python train.py --n_layer=10 --d_model=128 --n_head=2 --n_kv_head=2 --head_dim=64 --d_mlp=320 --vocab_size=6643 --activation="squared_reglu" --norm="layernorm" --norm_place="pre" --norm_eps=1e-06 --positions="rope" --rope_base=6570.0 --rope_fraction=0.25 --qk_norm=true --attn_scale=0.125 --bias="none" --tie_embeddings=true --parallel_block=false --extras=["capped logits"] --init="trunc" --init_std_qkv=0.0341 --init_std_o=0.0 --init_std_up=0.0341 --init_std_down=0.0 --optimizer="adam_variant" --lr=0.00196 --lr_mult_qkv=0.7 --lr_mult_o=1.66 --beta1=0.9 --beta2=0.99 --lr_head=0.0168 --warmup_steps=421 --schedule="wsd" --decay_fraction=0.367 --decay_shape="sqrt" --final_lr_fraction=0.0 --batch_tokens=8192 --seq_len=256 --doc_mask=true --train_tokens=111600000 --steps=13624 --dataset="wikipedia_en"
Each number is 128 + 24 x the weight over the matrix's rms, rounded and kept within 0 to 255. Layers, rows and columns count from 0. Numbers have three digits each.

# up: layer 6 MLP up, 320x128, rms 0.0954, rows 50-116, columns 64-127
# down: layer 6 MLP down (transposed), 320x128, rms 0.0942, rows 50-116, columns 64-127
# gate: layer 6 MLP gate, 320x128, rms 0.095, rows 51-116, columns 64-127
up50:099156145145129107135121123135123149088149130114154125153137122145139159114097144145104173109101075125076139165122108118142147119159117106086126146156141114136103116095127126109113166184142121
down50:166095103084111161127136168139143113123087157141120171114098135112086127090163145125165091138137161139105168145151107135131131125114094116118135095131106115118127100105158196142109096122145109
gate51:103069093113152118086178190154112107135131089131119151155079114130104108149124152137138099145094088105119191152162129168129108167123127158185096097112123144101132161130131125130138114170138083
up51:164126108107082170110154142114094155129174171170096102124128129112144107098130105147129154142089116124116157130090136095138117073128122182107136187130120129169168138115167114137114130173176128
down51:169136126102122094145106122132100137108124123101188147137117140106098168122116130118133169162147152106161116124128078115083137129122168115100122118103117143114096136101112134125119176133183158
gate52:153154119172139155170132154084141157150167105114094093129120177197145106178078105124127075169083098148129068145112100145146094133087134157168114106141141118141120082095152085129130127135106161
up52:100138129112124075103164161176071152126161110139165145121114116143124109122115106151169120079134124117127119083135164119130097113114135129126133167125179071105101123142134148138111155129156150
down52:140137107107151108059145105120131127135138065175115145114173129109133140140137105150129097094150148121169108092128122116112103163154142117107156148132120160089094169095154085115111150117111097
gate53:124152104157100124090138109129165125125088159109080175186130169120093160158111105129114164137127088134158118126147124153112159119116131117127134114088150140136144114129186090142123135191169070
up53:107151171173147127167174121162100167129153137118105116134148160118100138152136099152121141130124110097099095127126096127084125119111143156156112152120146183129079140142143180129146138132089159
down53:137117132123078152073111113141138147157082143137149140138171107102121125100116121095167105095132161129111131146145092146177103147126142132077138113139160132154147161121133121118170100131140163
gate54:080137175123122096069088132134187127096122159113129139174081166121158145131155104107130162136148105127071114137130130139158152141131119127133146141105171193150141115128137104069112112138105145
up54:111105139146160116126105131121127105189135139113137162117117148127170054129103131110135107139161071160136152134146149117137156125118164110106141130115155142117166156123116155132111179153094123
down54:086145162141145170082096212147120145096125110164133163116135163077158100076096134131120173102069107154149102144113101125117134113117126114100141074139145147097121119123124139102181092121100115
gate55:146113131055133099121138147099143096166123123122150149129136141142141117125111124144149095117104130118161133115100126107096172109141117148119175120112178120113094139103150156138103163138166115
up55:106148092135157149169112083119137111105141137143098130138188116096110100145139106132133163133132162151106156131112127082121114160159098121121135114120196171118137158110101127119119087107137114
down55:124137143149100132126127180116147152148112116093131103146111096088134148138149132125136087154115098116074122118101118111088127146141119115097148077102089132110120153134141097120116125138155122
gate56:127161108148125135128115149131135148124121133108101137137122133128089134090144098174103081129149123139108098144145121154095149118097142146119150141159127124124136134122082085136139125129143138
up56:083144143160156152140157132118146111160151108144108108129133148130127126115111138146156099172086120147133101129135128141074115135114123178123131141184102136130122150115098127122102093094103163
down56:119094130100135121130131135122106111126166127125128110143143151116113100117161099116111174123145167142155103167087114128109148127118121131108126158121129124095130156154118132157106149148143112
gate57:094156152156141167125146115139146155127184135085117109108088141118090111146178112115132134166111105114101136147146115102109147144114129121119170092092108165090184171109160114106085129173093132
up57:122128108105179100108109174125127157124161157154122128069122150106136159159150121130130126111095125135158110118136093091120171082130103125151104054091158130150150148109087086136104203135138148
down57:104099160152127168098120128120150112130093115121049156144107108123137113098124129115134166100138129117128165108082120111096150121156079159153143146117118106111116098093134168108135114125163102
gate58:136106101082144133131080133126158094161109149128146142104119077161123146145146129114085137116141103149130142117142119123148090111117131130123161117126135161127154101115120127107121124107150138
up58:138126129115118122101110137128121123152119170112093157170147116099128114106134155114157127140146116128143103163125156129098109124098117116151126140134118202145115097131098129125065106144118093
down58:151178152135104124109118104121124122109128157080134132100128163149082147115097113095117115124123142119137140124118117131125101136124129144122137083097106186131098116104122155114107151138142091
gate59:099127174101131097094111155113107110100121126096133124115116133119112107126134111124150114142105109128150152105123090095135158130085126131148120105123143128125145173127129146146103117133107119
up59:144143121118136153123115142155162115183115135103132151117130118114100103099134113110128136142152128108156130099094152119174149138130142159137169094129115170173144134172128154153136121100122098
down59:107122115140167115097099133078120148162109125087109128098133122124138124168147144081158148154131099129155100078169135154075154150081098123135132113127170123133163083117147101140089140128132089
gate60:104148148089148147104118084177133119140085165087134121122141162145144074091151147082111117140123102110104141120139145113167145104118092127123135128130151132171137149151119155097135130147142057
up60:146162122094101151131119145118152149190117094117144136092087116132086114098065159126141110101135135130103106125107129159095135102110138118127092103118085178199138102171136133181128119128160163
down60:125142157139127108168154163135106112180134116128068157110069133141107096110128128108106137105136098159156110070101134134126138125118156081141136168127121171104175095146136112099140085163096093
gate61:101156110081148079155134170140101136116133126101120145136118137111128143166151144146095101138108150122147114097135137126149151149095120118152165097106140101137139146120128159134130120129102138
up61:098155140115125123120121168127106118130163137160111158119146093135157095161122117104171116078120082109110100150122146098128172127128110114165147139099077119092138143134088135144119095122123098
down61:155151095124110132132142139141137140163115106153145130110120162123058125110109148133130117106134179163152127120128088129138142142132151118112163123123122131137139110118104108139146114141122136
gate62:177118132146164081150092150128130126127164102169096136108127114102119140110134142150143089179103129116114174111116113109130131159151139126118098125144140135110159170137150121096162137147144087
up62:130178159128096109129109138075162139121147097125125121100150128136152151160182089131116098154063159143147127140155156150115115073079110131152148123158132121129124151117152157117121141127150122
down62:099151183116135159126141167136090122132089135141129136145130117141145128154143133107143143120154113125104146131089104099107125099179132112098131107162122110138133112190139130128111157132130103
gate63:149189156111118107138122162113154114119133125129146163136143142112146179131136101113109141142111120113102152153170131091162147136132126117108103145139136134121149125110115096103093101156145047
up63:098146099119122141153141148102130117125153117084132158154143093126137125120116115103074136134122167121123107137161115105215129130114128135117072137130110161127149123124127108129094126127130115
down63:146134114093137145142110155170082110134130125142136120129107126065098157143126121140087133140145144184114106132115109134132171147128117134133153099124158127100135146119100079118129140140119138
gate64:099150132169124142149099116150113113112119119106144097089122097130124126104122107169142157183162115121084183140135145145154134148151125136161171093150108138103146070133074117146134135171089120
up64:133100097122138100119158124102159153146179143129152095156109130119111119142131143140084093157092104114154089115102114106155109135120113142117125157147116133177167088133150167115116095116140119
down64:117131136144137105113162165128161120118118165050123124119112123170137193137116123116110154119154080141134123030122106143182129126109121083129112122114161118134148111104091112174143121096143110
gate65:131151141102125101139139178105133138134148159114112126127102146123136161113174137109118110135084132109096103144123175146136137165115136147121123103100162105156111136130133097108103116142119098
up65:087136156116098141128187170101094119132109113122167150158105141142114135130169124110138162135124097156142130108137160122103129142102144106184109105090096113136149122130128165122108149066097141
down65:138136105100152119147103116150143165144139148130123159079165138164118132128102121108110091109139090161126128130148104110156110131158151117076154144088137111146156115124146115147133138120150122
gate66:143132187082142131050135144116158085118115150112153151129143119135141147128074123105134133136125122112141070098152134089111103121111075184151084159078132121138164146144185164163108163090126111
up66:125151134109146157121128110143092120120147129095138108128136184128146108104124157105092084119126103124133147113098089087100127112151116152103076115142144136112091118133163104142204102108079122
down66:133124115104147176146163083177129103174146147148079133110084116120105119162145118128141149132142137116168147096116173133115141129091125158166129111089125080111140158073124080146098107125152137
gate67:150139143101112120132098112130151122114123117087102130161137152142147134105136151112160105099146127144084102101141126125160140132100155152131111125119141111106169124170124146145134139148138142
up67:097110134102191136135144130135180126185138163114092117106164136128124141106120100106152181115115087120068117153164098128141147112107153135114119104072120124145133135155124168132108080110120103
down67:134142111104111104087129161126104143162099140117170104095101147077146131139120121163131129121110114145137107099129127104099135134158172190088147120123100107107128129160158149139138160160122134
gate68:098136147139155133137126152096120134096112118124129132086122098152125118121133124106184115116119125118129127115140145169162131090080114149106160145135149115120146162133175142099156107111141112
up68:100111106148152156140134132116139105123139155140142124148148145185116135143146140120097102140108120157089138104141141125135124113074133136107135174137146156168109114083123116128070119099121163
down68:158116093121134143097164143140148136180091134149141118111098144089090148117116136141134123104153152121130083162131115142118094135157089119109092120119124144118130171133131124153194170157117138
gate69:127128147139112149145125138106098136106147136138121162139132103086163127129135117102119132130104151123114123140128127162124125137130123126117118133147118124153140123155130118108114106106105146
up69:163134139119093158152128064127092130101118130133104140124088114110112115113097137150156168135150168168153127121115118130121108105159110102092093161140142145125112133153133147147183127143147133
down69:143130125128125102095115148093129098128165096149104124110179113180115131171113128129135099118119134125104146140147089133100116124117121127126143140116130158149188144124102095138109147176112130
gate70:134120154099133126137112148100122157115137125132148103173141151118147138144101119117107121122084106102140107125109126107117139108120117131118171122149128141185159099113139138108105132155104126
up70:143131079091153134129157091119076135132112130127122123143146136121126112119103143107133209124162112104128116128092112107176158105129088098122112138125121155148153101138156140117116140129111127
down70:165107097098128084116147111108147149162127127119132093099120121111121139113108143120116096135149150094114119137107164099096141134141109140160150138092162135098144092128102127140147129140126125
gate71:122125135130134096112143147157143143152099095117098146110116186135151126119106141101139110092119141129115144142141158139117145138132128090106089163119133110134131133174121112152101112106140146
up71:099180128165112127122157131093118115143144138129125173125099114154112125153111157136097099128125093172124159141137141124089087133106160108099117121105117108091125133137097167092090142144136130
down71:116098127130103118127117157139106139155097145201103132133131123118118133144138152107105080152098112110119092150145125121161148130133129122148157139119156191115123138133124119124135111122119139
gate72:125157137159151130089181143088147152184158138101134127163124095133129132128117125090142116113116167132137091132158151131117085117098126192087142139166143085131160136135193078118131129127119104
up72:133134152132104095134150169108108134138129122085154136155093105126152125127159128091142098139094190118086168132129170155142128128072108165132138143154140094129131182130155124127131116197127122
down72:152104174124138132143123112110179115091125171142161117135123103110130123133087085117128144119143133128121148129150118094081140117170156096144167116160102140129162123103119113094178115109058125
gate73:164090134147158118111107126139144127099128142130101102112099133090160159123155136128128159165127130102072119150141113119122145157121145118144124083119144127126089122121099118165142113167136089
up73:135120119184122095135123096120107168116161138139150113111118123129126105135098133131156158185131090091138185102140114092095121142123086112188101113123172119137134118138144149158116110132071098
down73:124082101119129125150082107145154127093153120145099153126149126088123101067171118144164089096130126119095141146128110142151109102111146123084113109124111133115114086094088106123144125135148156
gate74:123144120148133132143146137129143125153138157112128108127114126099127123119118134088134159101129118112112132149121101143170120174186142079138149179119143159128127116129148126098102111131120123
up74:124137099121122116148142152133097117134111133078139105120145128149164146169131144143102104124116111120139110135115128132162115166127127152142133119105123167138115136170132142100174066143128100
down74:103148123124138147125109147135106128138187125122104113095089131165127128188103141098111100141109089144112101142155130134132152138178138132123122140114145159140140100150132117151054097116140135
gate75:168103120126156197139134103071126152145137134127108139109116191182157101146131107122155096157149130151138126137095128115150133155107104111164075128138161140133131133119170130147138084114109106
up75:156162129149190155091119167101126132145126090134117144138093164124138130129100145124160115135106142123129116139095113134152073126133146149122115145139125101127147108131138128158147131126090138
down75:148122081142117147146117063122138104123121103217120150128120138143109129105157136167134154123124117132136112111177125120132162106109147116139094128142097123140097132159131126136131150179135151
gate76:135143164111147098120118165128135140095166104119140159142133141104118116162134128125169092158096154085100124131110141102174118148106134119151115120175184103139088178122092145120098114148144137
up76:149144136121122076136093106136117179115118123107115172156140138101124121087152118148094127150129136129139131154110130141161121127129144134128131136151116137150136128146126143086119143172143104
down76:111126110112113170103120132131140156118123139177120126127100123026150089124150127134121135148106116138105132127110115125071152125130129143131142153142126145135109073141128136134130089116151102
gate77:167130105119139152151132167139120108142185123123148143150087101147127104136131062145100135120115130120103156129105140098122170101139119104075095163128154147167118124151120085139096127165098094
up77:123154148120136126167135126093057154145133130118144140160096113128078149139096153126121157067146080109145161101126129102097101094146116203126124145157095171122154110102100146126107138142134158
down77:101080139127159097098153091137140144143093145111157114097118099165106109107143125065136092146180081115152164073126175095136151118148107132111125170118141143118103164138090096130155148132084149
gate78:099090110164127117115108103179147160105132142128143105159112146145086171096157108131165143152167125113171115123164074092171116120142151175139088148106121133168093103150128156136133143162166115
up78:151128078153111142175171127102096152159109131123107151096117089089145098141110127148109177127116137158117075125116144116129140132124091121101111135065160143162126132113144100111134152129139115
down78:103110104116138150147127134146090108127162073167122093141133096138158155094109108102131134132139162152168163105126119110130155165116175103142085118115087095098135133131083148113109076128100135
gate79:123148096152090111104109105153146113134111160121125086136104166141131163096132115106142085126133126094098119139155123120150090153128112163138187145109135104141123129145117116101134127092106115
up79:127106142114122078111140116131117099149135140132156141080159127133194128112105104124105112127127133141128138125138161097125123157100107114118166148146134116142146131163128139096121140153125125
down79:123140141145152168128135146083116177079132105148147112130125112136113082125124155114135097138122126132136131082099141180106154090159132126145090114141137091139149137118100184129113107122130165
gate80:132103153174104118107104171090151099175152113105120105166117142129132107147111172120114130136110105130116141113119113131131148109108077101108113162120161138133126092097156143130074148151153143
up80:124105093121117111162135117134083121080133131129167058148123143122129143119086134149119132125125093114150132127172150104166101160125124093104134107103145132159094108128114138153121175114154132
down80:118164139136107128101138136137114108109135140108076140102128106146104114133106136114096115114085121102129140074115148164170124080120107136166138100108135106127092128078127174150127116130112120
gate81:112101128130152138153109215134158119131165137136114095124121127176171128139138128148144110135102135129117109120131088114118126126122101083106089071113189112152136140166128153112176125134138163
up81:168099133108143157121102163144169089074098112141142113117131139150149110124131128144129140128154143067102120165123116098130127164129143079107126097092127145129147164164154137104164117140092095
down81:148118128129114156134171127139149101158136149244099117118117122126130119135145155113122140108114145114152080119118141119121108131114105138147139132117088111099101133169166126128099134138119154
gate82:124091093075098106148129134165123127130150143127133124157071122136113147142126123162152126150124105144163169128151098052131131110130129163119152091119162083115111142165119160087137147134146106
up82:122158148135160137123199138177113140139137106137139123061097093147102140146130129157103125148133143132136107089139133134138113105172131147112066151089161132149153126115101129152119111091140137
down82:144125141094106102083112121096155111126124105186128182140126128126134116118141135174115163142144133112122104124168144188121108132090129129128117169104083145120154153111141083104129135135139117
gate83:129094126084130097108138127130119137131120083131148117133104115096120148144128142132137103138123107161146145135132150109139168156127133086125093125114181102166157123141141126159130110164167115
up83:128130104194110142172146066120097111113179159116139182120115139133130058145100155089115119113123136107128091148148148163107127113122126166132147133104160125137157140124146111124136116109115140
down83:123150133062114152088093133156162109098102122147139122165140130137148126152164140138177135141107135129138115118090116107150118134123117177116133106101066170129091110167134152159144157122132164
gate84:105057146130111139149113135151100129107169115125100106137168127179083081156106156133134126126077142129147142080082159085156140116091090118139126131120153138139110138072065143114127100149179095
up84:160136106114106146138144139146115104148117146135091151108140122109147150132148125161129147186159144164128159080134123153088106100196141127125113121112133094138140128111159115123131116096102132
down84:067172159142095087182180163109131156124100115105140170194114103151143127126114114133135126132131115164102118120107105143167093115158140175112111144101089141151106101103152123106151141158149119
gate85:130147160122150078124149164118117120097165140132128114157119118107126119165127130114133099102099121080150127127145136141131162124095157152170135130111188147139181159132106133110118126128110108
up85:151182105132151112112107103137128146119181102133148119166117124132087148113106111113087183114114135158113130131153119128189138117140141105146120151128140136135122126121113118127111136170152090
down85:136102146159125129124084140152106114091121120182132145136120085076155092147134145146151112118087109068130160131101136161125103105111145118137120158159130101127144151130133154099121114121108094
gate86:117143173124091162172113133097086152139117142100084124149111136142090164122136074164121129114082132114165153108107140153101128135118143116136118163136177155147103127149085105139085184142104112
up86:107110111084103146147140138148123090143126109099119154138110162135141098105143117188139142129119116122103141150090124152102149150090066183164121144178137158102136158146141131089103094112171136
down86:107124078115155149136113127131162089176085151074124115115136125137135123137150096146111123147117135119132115112109167112116117161136122112098107135130149116094132141117133158199132139157115130
gate87:126166084133158117133108109123131153140127133128086146138113114170105098134138127077114130154147136129171125113138112128118116124072101131137094112135137139122141106135115132143097110171104172
up87:105123144105131104141144168183138086141113135138168138114114149110110124139128115158144137112128114113136135108149156160103141095098157125130143158125115119137126126162126139088138160117142111
down87:178108120156126121096145159115113115128119126065137147132194141133120132097092144138114124136141151106088107129107134120142103142122118125125149124151146137108114132092148144140127150182137134
gate88:095138165118096158109124108113131153130094080111130158077125095158134150109139127142149070133112158109120153101197084092174092149094128151117144140105123113161085100120152138111101113125133137
up88:149136109101137137154164116120119135158114154172166170127173131157139173144114064156088129074145082135136111142177128133118132147153141141131134128141155136153130114130102122123134090145135122
down88:142122107174105154086123114135119135122095159144105135119196124115100075144133154096139110160099115097148116112147117087130123141078115119141190175095164106094106111155121155096125115168139147
gate89:120121108097117106104113128163137123129140155125115087155120124137133121123149066095099113128119122143167149135104129100128162110127195143130108095089152150149117152113120124127087152146130141
up89:128099180116143136165160140092153124117148156152117104108115112115108115101126087121182117135103096102121161138139145092143125147108111100111127074127126119163152088099124114166138136171121106
down89:139131127072130164098169109128154120143145175204124148103088141067112093137127131128112148137095171135134086114126118095122121135111122138143104087133099103150078154163140162117100135098113176
gate90:133090119152155174113114166130102089099103129090106176103135129143069118139159161090135158148143128096146118139156149098107106134109162136141112117080099158187086115134108193123118102163125131
up90:138134129127155097152147149165122182132064100118135109121114124145147145106120173096138133101167091125121129157123125132149123156156108085113128083141126077144141125138087145118138148150143128
down90:144147116144134116171112177102104122178136138140150087152126123127150121120177148157141162092135097115105114126148117094095123138140102146103083149101122156113104128156164121097111099179121122
gate91:147151150107102100164101120174159121115138125057144104140172175136121132127123114113147135085135101151147148135123144085112148118158131120118086143101139102126090178184127160053139126129147090
up91:141125134077150124107083135140130129088178091140118105177130182123129118121165128171137136128119106134116107118127117088136074089143097169140130123132110161133071138119127097103132132149131141
down91:146141103106155120113123119102091119153150098094141151149149122138130118139159133132137140126159118102115102183145098107123132131152099131148118121108102101084146134084103088181136167092184132
gate92:116100162096104151105112156116137109117155184098115092177102152102111114110094121156115113136138144118141118143118099152106099080112130168134126111146134137156134148128101148115095151126144141
up92:100160169148093152110102149109123089121119139127123155142117140135137116094141112176109129133181134138143124125165101154141085113127090116144130123130109130108139118136147164080115138119143103
down92:151117116103104164132122138126128152123134127119113126142182147225084141151098121099107135108095126132142125117085125126141128132125173139151137117092162101159107144146152132175126133149163128
gate93:129118131117109104099086188164137103098174126092142124133101156143114125166112117132175111140124139109113141142098133133071151106112106119126142192081162171129128174135086115106145088157162139
up93:168129139113082149143121179169137090170104120140119141119093133166107119156123142106096144101190098148102116124134145129142101098172111109146091112110096138133135104164149139119156149135098150
down93:099115101108157163127116133121134137137148153113093086114106089194146166125141133126122163121127193113145166100090128122113170121096144142121173185097169129109121148120145097140114159166129114
gate94:159150128125114110155121149130129134115118133137063140119148137115117150138136141099148100135124163133113145150127163116123118110120099176100118154139153124139101111151122102092102146144091145
up94:111114093155133164141147116137137108134113140160127146152144109131135110097135111120135134137109094144146149116112099183114125115079149135143097111151127113120100158136117186129172079113144110
down94:110171106112101154134103147162135116173131128152117100152148113160155177178114100128159130132125119143120104150136161118129160135103123098115145117167121132113136133117144126117129131074159087
gate95:143125123104159122108147137149099154086118125129117152097104179146093198155107063116126188136074141114106165135124121111131134137127139101176133149123162107091096129101118115111121122157113122
up95:111118107089145134109107111098168088122120142157137101116169101124159082079131152125140104123153157166125092116140130173150126136133166132119072133131165123106138159154133154115157138071158133
down95:171108121132145111114105154131148144139138142120160107143099129144110115094111162151126123162121140137152161123099139161186116099098139125112122138155100153112174123114133124103112159079115160
gate96:138109134165115126127114111107143177147092164132141057104096151151081113090135074141162111169166095070143146095134095109162120134173138095119096148112132140123132143139129122099156161118167097
up96:160100110125078121175140123085110096108118110114121126116147111153109134084138166147139164120132126153128109126123155109144169128088109168092121100136110082165101078123156100113112177138100140
down96:138129129159100143128167162106130082109171142058127125164150110157126122154101130151141118110097153098065147146110168157094138154142113091110116123143149111083150155136144092110138122152109144
gate97:165119123118140065123114174107146174135144117151146131124099142089112168090138126110160103156111174103119107180145139117112157112145125092136134140126157085189116134128119150133101129147133108
up97:128141145142113182147134082131091108105124136132138144130103117094135092146107168110096133096123099148104120088170132172111120115164105120147127131131128146097141124145139112120146119092117143
down97:088120146121128147114196136177131104158103109094136116129183119139158083162148098147102144109148132148153147098120124144153128108057164148128128114096098133116116107116059113077158140104135165
gate98:139134110154129121134148131135089120101085152102098148097161109126131137107099108126123126130159088153108141096123165105136169104152101133137141143060170131119104117160159130110120080107164106
up98:115100123161100141148143137130107166128134143094120103082125133170134114092109076176112100146115144168136086149129116095148096167132126149150119149093149131080155115141158094124140113106164123
down98:148099153114142124136148114131111136141147132082134130168138131124139176132108129101154128142058146114090137150070107169113152175112135103154116122139159111132139163142115174131108118162129123
gate99:116138139128153099080147202129117148131126108120119135147128129159115156123139057088144099132081127106143114085131122161144137116115123118139149130112133107151132108104140156151096148143115143
up99:128107094128085139190107086132126098113096151154160127099157083098102098126140164106130168063189139122135152124142140114119108130141127165099123127157108151126149144163134121103122127136081117
down99:130122107123157118132091092112129155152152117127129118098119130090119126148112113131101145092112129147110173137147147084138140088110158104140106139116135119152119167123100098133124136169105095
gate100:135097122131138133120126156137117161082099166077097134138121077155118154133124149141145131147116105139117080126161135106106127149083111137092127116150139119166148094138142086055130139098168113
up100:112152140114078096128123133121115154090149132134123136109121102075138129175117104142138108151139148145135100165122106157100136154170132131120143163139185107125117134118097126131088146155134165
down100:078130126158092113116120086136143142124113126131128104153149133079134136145149125089115143149101141145101171107134120151097075095149108151127174133115100108136140158084151144159133126146103120
gate101:107110135115124129102121164131124119114150149109133106156139134095129143127171131111139106106118139100162146108162125131115108103111138161153126131119126104138129123137119122106127137098116132
up101:129114127127120128120119136125107127106139127132143150127142142110118123150145144118155125130133105111161106093151129124124097100141125154179122124119136082134139157147129150132107127124127125
down101:122164129105136139165105117134110110130142160104133160125100143135140137102124130112143097117141141133142121124128123130128158134148123142096166142131163157145130122102147109142143118135134147
gate102:109151080150148142095167134101135136102090136081133094163107106132112167142144118108133084128127138071166105132125109117115152103107134135162139138092148171153099122097156149109124165109154116
up102:160092120120123152146151102165158125144096126146116142070122123116131081079094137159133153130147074154123176131135131119122087128130141122136182088112103134152074143135149113111128171129134112
down102:125137148133172102135081125102122109129140156100138115121116177211142099104111087146139110111156145136099127112161178099123113126140136121177130158099110125112132164102125150095134176139123087
gate103:132106145146146111087087111112166121124193126114139109100143125119130094141156086093123102145108114093109081135111201130108103169096109148084153123097122147119151104103113142128064139144150106
up103:122109149114145142111094097133136129147113131088110110101131155133143106064140116119123082159128109136146118122123138091111105123118168151067146111108118135150106140116111118140110175159153139
down103:114141170129132156129111132131116106145116148118120143175112111109161166104194103089136127089098153077113115095129195132088132147102064146108119111107146113091129085130105122155093126119137138
gate104:090118142135132104145156181108106142105095113098111145131104080138106149137151140114140114190127133140106131103148121076135113187145138129098102110088129139119125071090130155121182157146153072
up104:122091118163098117119136149149089156145124159104091107118105098124135121100135115102140131119133105094138156090151121125131134092135120130104111107137117122115162141194189153136136162117123115
down104:082171113179088129188117147118126140109111149123156152133086151151138139120165117145142122101135119090141165087120035160115142141141138112099089123116088129151123128154080138132109111158151172
gate105:106093105105116099110117129115108120064069172110147158134136088149107118138141086173088137134111130134097157144121145099107148156129113114119188120146151086111097116153138087135119081123149121
up105:130091104163140122115124122174125109120161138158100129102149156138177148152108116125155186167144159140196133105122165120142124125152116125117144155131112092121089092085122102086095106093119148
down105:105147106111157111152055147096150109097177096173085116147158165105092134134103129059084137171098098131170096138122120135149113123117144122146135166112103135149169124122135157137070135127126106
gate106:134134128179148094092125140105120078137111140131135126153150113169122118114151144143142177131168119135137145119113080131117110116170133132153128126161119125151122127165110130166131102129152118
up106:142164155115159162099118116131076150100157127148090077140138135111099130099124092121126122171120098109160153176142112119175132090150148104131133092134144143148133142134118096169134125109153141
down106:066104096124158133162133115131151069130165107172081150133136106144113135124130129109099151186141141146135104129108140150111137124114110149131061144113130129127144121107168105125151132155108144
gate107:075100160155135119117095138128088172098124091102112071169137124156103138146146164137124104117098083122073147132104125150108164073125130126154168169132151171145175157118077132125118129181172132
up107:126143131115144102174136133108094114153182152109134082164096135129141126197111126138155126135092124144100136151148085132159119139115115141144082124127110160162135155138127134110116165085188141
down107:053157163140120131126119091161117122116142124115161162099121138102128127166121104113142110170127095084099151116089140107117129129093149101132142165111139107108085105102149129154129163144126223
gate108:117136080109166138142130108170140135144113120118149127128152133155103127125081106126128084126135129149130125131127132108150122090137126128136130129125128112104105101138141145128136125141118134
up108:134102134141102142161072130133139104088173161149168110121125114107108136115148129152120121094111143131120140119125152139084128138131148147139101104129128141072128147136107109138129108109091099
down108:104122119148127117126097122160101126142125147148118117103138150116149105130127121146109106150144112152135132086159098109119124095160121156132134109147159163128146113107120140149162124129149103
gate109:159152160145114145062126140144132138187157132107109147155127140146081162079185121166063110183127123145086139140130115117119086129112130122110145092157132161115138090121141123119099194148138138
up109:112125092145120144156131159148113154140149161134140126141171169159125119099143130088114129145192141121096049107106145143100092139155125111145146074095109127135135141161109130128151102130157121
down109:158134134177130101130124149144153117106151133109133134162121113132098128151142076142160128145128126122093105154128145161158085127121076126118114126098165174150117104137107132133149099164125135
gate110:136090134120158121181159140142137157116137135075101138112101119149118128114161147123120133138083120116141134122124165144093175141075112134141139124139133120147108111159133128139109125119122116
up110:116175137119152121177102099146091117105118136112143127124114084144135138134114126118092156098138142128085145112143147121124157117110087152143079145168118092137100112128114137109145093141141140
down110:131103134127118107117121143121129155115119105139122151117135072155102108085115109102116137138155135090153152174121150156125127109140167160118201121082120146120115157118148128152131154142152125
gate111:122146097096125077153139145129110109130105100138153130154100140165113093101126116117168119150159146127153119152133138143133135084058085129145157126116093137144109124166126097133114097133162161
up111:154092144156129149127123148121097128076126107120089141156101160128132105094103170125118130145136164128118124181150112108150083147087093130103132153139141106134155147135128116116095110162161180
down111:093129121125180128102091123135161103129134129155114140142120108168135114118126132137127141137105132145185133104105140150094119084046141130167104132154121136138115172123130150130118141087088143
gate112:097144123125149134135138110106161110134125162119131125116131137168107182103101142140140154131130148122123161093126102135154124170149142127159137122130134094123085068150139086175088102157157125
up112:123146184108121148119135107147130106092141150100140129128128149089139116128143158128125147155133106125097125116138157099118150134121121124125171130137184140118138118128152108103122100129170123
down112:144109153111143115142166169137158133120117114151105151152124122138128181164130144101139112103108120133199129142135088109160122126164134122083138137121129122136134112105125162104158138123148128
gate113:133125121101131082135135129130150147074108130144119145117116091151147166129101112125136152138144164179120120165129151146175167136126133128133144159127127105184121132150128164151155099173135145
up113:127126102103146149113087117122151126104110145121139138138143115154134169152152107155119112152115111131139124140157165180102154183124084116162167138117163107139158167138131151107102095124102123
down113:113119146153127157138120116117137143106117145157122119126111104150120112133117083183128130097140124093121132147100156111097143139126126147123129109125123146102128106131163105139132157155113101
gate114:148127142069093121128156158127136133127098125109176155118139154132112115125086144122123143112128133112128151125109126090115151124095108113156104161108143100127118175137168166142101172150123108
up114:124128133153100108116103154120130109166143124127091149168138091098138127125152136159164114122123146113143135140122130147124129149147088154137132131146148134130158186123123131189158107104116154
down114:110089160174121098129090136129121148126146113103098156168102128095102124153120174134091099152140151137094136102190153105108144133154103130086146153133123110141142133177172149111148134161143120
gate115:137136102164172132075114157119120093146150104156122189124110142210148108161100128099116111130114135148144164115147110122106119137156195109106144136136096131138143125115113122123092137113102130
up115:143102094122141088137114181158129133137088092117138133129124109119137149103112108115131125151122126151144110070118141118140162158150111093176087127119173136146116140158122144168121094103168161
down115:142135131118120114097137101125127103190148134129129136120140101118135127184122140150132132100107120152128144113166139151133119116141154108125151141138140166103162160088121129106104131136101112
gate116:142133091124139138128101108140135153107145143123107103103170110119126136089124113091141108187105147136091164173170123135120155125161127127109182118138148101153122134145149090124124132115134094
up116:150120118104130168134140047136097109125125103128104130127168164136125102120128132171149107135099142150117148130155126097105129130117119093116133097130110146132106131101150148156147154130098091
down116:147097080116113108136142161121147110138178114115116139126109135154115143111075132109103141183157148143124106152139089141142112118167148152094108127141117141127132143130088146122140132162164135